Weights of a small transformer language model.
Size: 12 layers, width 192, 3 heads of 64, MLP 768 tanh GELU, vocabulary 2048, 5.83M parameters.
Architecture: LayerNorm before each block, biases, tied embeddings.
Training: a variant of SOAP for these matrices, 156M tokens, 4761 steps.
Each number is 128 + 32 x the weight over its row's rms, rounded and kept within 0 to 255. Layers, rows and columns count from 0. Numbers have three digits each. The size before them is the row's rms in percent of the matrix's.

# layer 3 attention output (transposed), 192x192, rms 0.1, rows 55-63, columns 0-95
112:155076145179172118129120131122153151136183145162132128112177134162078127128118158121093116093130195152164162201107111179209147136109130124101106095131134134148151119115136113150092121097144204109147123119159138170087128117114116144109106091134096131067191108115120170123127168137083160086
121:114113058145130090155109172093151131176168153090119127100100143185053155170182070166143082162086112170130136098104095122193141145108142146078153182173172116128104115138143132108111164196143111087155190130105079106116150063113139126127115110133146143144111201093126126139127129112124103183
111:119121124118106107129075095111139170151111167123122109092176090031160158128202157170089093136134139142141089159079158130210135143187127105117143115112150137103133142116110150173174116116167164153105053111127118129126135124129070146142118168197095111148062161161114133121125128039110171070
121:155081134117141137146146076077141086096125091128144166176198214149176049117207147122138094128108112130117166165154098154120115135055128163113152126134119101099122115169044121170131150097092099170131180131101137132095071215060100093181112151189149148115111120105174101162050137112119115113
112:103104107150182099154112119125107140102138095139155084130097104176180132122132150101127177138109140126159129119140130084091100080122140175161090135143098141182118077176122160110153157160174134106191102149182131131081112118160114132191159111158159188126109131116012146149094114199092069142
105:175150155127107111096105131089134136149163120178133065067124176143154112161169140123076140083175093155087121155103176110102088081111147119144137144066124127100102126116168038119105098154137066113130146167120082165174193116105121105101121140102123146110086149180083115108178183138114133159
110:131157131042107173096143102117102113135119140151126121136169121111071120088128141155143100164106159137142111145203123104122134115214190102141147117129126132180120142091138127162158116069094192137200051094153119136146141136159127114134149084118131147200192200106158176143081078074186109169
107:162123128091124125132098111146110070106115187128139112119164104163126067131063126186143161145108187126138130148133116143131102121177144111110149088156122102064111130049137142094119136165163114116113159117190112106148108085154147100107179070097142080089121082119096103086131126115157171119
118:151115201198187097068153149160148152137108074155136102165134156143188204175094134125061177086105122103122137174127094050123118110106121118075075127103130114109110150107120096131077137160189140162124144102159136134121089149119137097130133154160139103097073144219120095170127114112105185135
# layer 3 attention value, 192x192, rms 0.116, rows 56-63, columns 0-95
117:150142155099133178074159112144161130140146070168158090147093078096143112134082112085131192088120176165154131115151155104114146115124097116126123158096063176146069157140127107122166123073154134129095111147133101131128107139116077157124116146176131130116178116134149199081129091103121147071
110:155107123051106103195226120134172154123098091153086082155130212149109085156064140139134138132095190138145097106152121139089106105136152144141106149142164158160092145164179151111097132165134101120140140138163152157109098154071215123135175049076107134113142144149104127148119127179147107149
122:137160104107087122087123104120145139114119197151130118168100093180098149101078116104094119158117188130131113076117129152135130161183126164116197084132160153111197088145192173105103161140158104098138085112144099134198167082184148165116117093111071135159166177120127133177145149126192079100
109:199138125096127168159129108115097126183094127109127151137113138135068127061119096173127103131160063166148095157087112139137098154150143088147093088097164163124111164110116134103119079123123106142142111110117122128152144136163111074112150147155101124098110137126173129168201154122107198101
109:112199136170157161147130142160120129119040157107183145171132172142123119133105130117136087160036151163155131109132154131097186139122138143125163175135165067208138140129106113117137113068066171121090117069122149102089115075166153108124149116167105145120129043079105115131139077166107146165
114:135079152199157049137158143087152112132141123090117044100117109076202137158132123119132156111179127107142073138096105170128116123067139219096150105112123137108129129152095116131119108168181122112115103150090115107097124122086124106106087139142132141043090100173109098152145193157103113136
111:100165110119067165122139172106168145125121134174109140135110128101121154069133149112183152047156107159136138169139126150142170153085138163140101161114156112147169095131088102142172094106131147130126107094057127139090141163162064156115122186194144150125093133113091155108160090124070104199
122:165135123051116161162104114087094113115128131088178149120107063130111046138192159148181056190116185147096146125079182093164134169140104088133155108146136076173151142120149160121137108103109076118181114159165174108114137151160101142072086152136131147138111144106135163134114137155144140119
# layer 3 attention query, 192x192, rms 0.11, rows 64-69, columns 0-95
097:158141128123136201133120122197139052194136156043106116044110163116080129151063137150094137177120074129183123112073116102091151121060134121066092129134127151118144138141137104098134144163145169101112068121146115150150116104106119146150165090121142163112118130166060096116120102084169137117
116:124132183118104135126087137121150109137105159140091107129143056106072164195039080142056171138161168124140120052127120131125101167140089119070080157131127151100120136093080108143196123185128144150110097169161148109113123133129143158132117172173128161088100123148177183130144135094115089102
101:089108099106067123137142158186139154095143093177081203076097105147166141093106106131097114160112095127144113164138108088056120088117156123116133113181144125154117164136106163113128139140083163091176168101110165128115118109142149123184150113105115118159137085074197142134125089133126154146
106:118168083121185092180127073181153148122046133131129077138134151118107178139138112188159162115140154120096183074103141157160120125061100122100108135134104149085153131136073170172133109092138181146125086120116075140142137116108132185138178134182212136125086145160152127089149169119149141105
086:167141159131144118091139086159171135176114153132096152082146110158137155098150154143119132170152138071079160138085135176139138179070066150084137101128108152145176124148125134094141048073134109154116113158151126143125074119187111155185093144150147096124152195140188059114150140115110127129
096:100143073178130122160124118082150105181156170108170058098150162130116137133111121171124209096126141181134127094135146059187097146169182074082109123117112074098173158139134151147110147097100128108134088149115071118174119095085108150104099140150159114193085132175136148169130198148131065096
# layer 3 attention key, 192x192, rms 0.102, rows 64-69, columns 0-95
096:101153119130149134104164109160063166096154096131137081133129071132139173184138098139182103129175120135087111141185139121088101132065193084104103127155147121217135129139132144158122092084134174126108155174104144140102126164110114124171130137166076089137096113123156194142114163179135167071
112:175137145113113170133096128126137147153129129137133071115159186129131110193144139125115130096154099156101151161049093154103129179133141113100165140146122172158094028155150176081101151121151156036105110094123087202122107111154049105145130135062171094132117102092114176094128148161161107079
096:163105194139157154066144120103138112114126128085095175168103072097121100101173150116133147118137140126126081143094128144152105121132104162157092120066165122105141126106155126181159120153112110196132077132135173096112141184088109100079125182105140042157084113168108141153115145119111088133
102:088144152175090109085117151067139112095115081118118132094151169070099118112120121084099130109055121167135097152135108126080171176122104146122166117140102096124127131134153153106132129119076101066120182060131114108092138166096110067136117145057082129148032169195123121153127151110085147143
089:154052138158127160151175094084107100055139117104157107180110169140147170141140121170148118132135097186132121130155122088109119075116131143214129200126095153162076114133115176098096217165167135144114146143073131142132131089133101149135167133121125110165126105072166176145188131141158161142
095:106173109162127108127171129174100140131094066115151177115119146138129104104091112101160087097064063101138140107118123139105128096078090143174103137129143120130094112124079171070128144193142133108110126127134095132136105123155136083113126133098117085153150147126107107029138129136119122171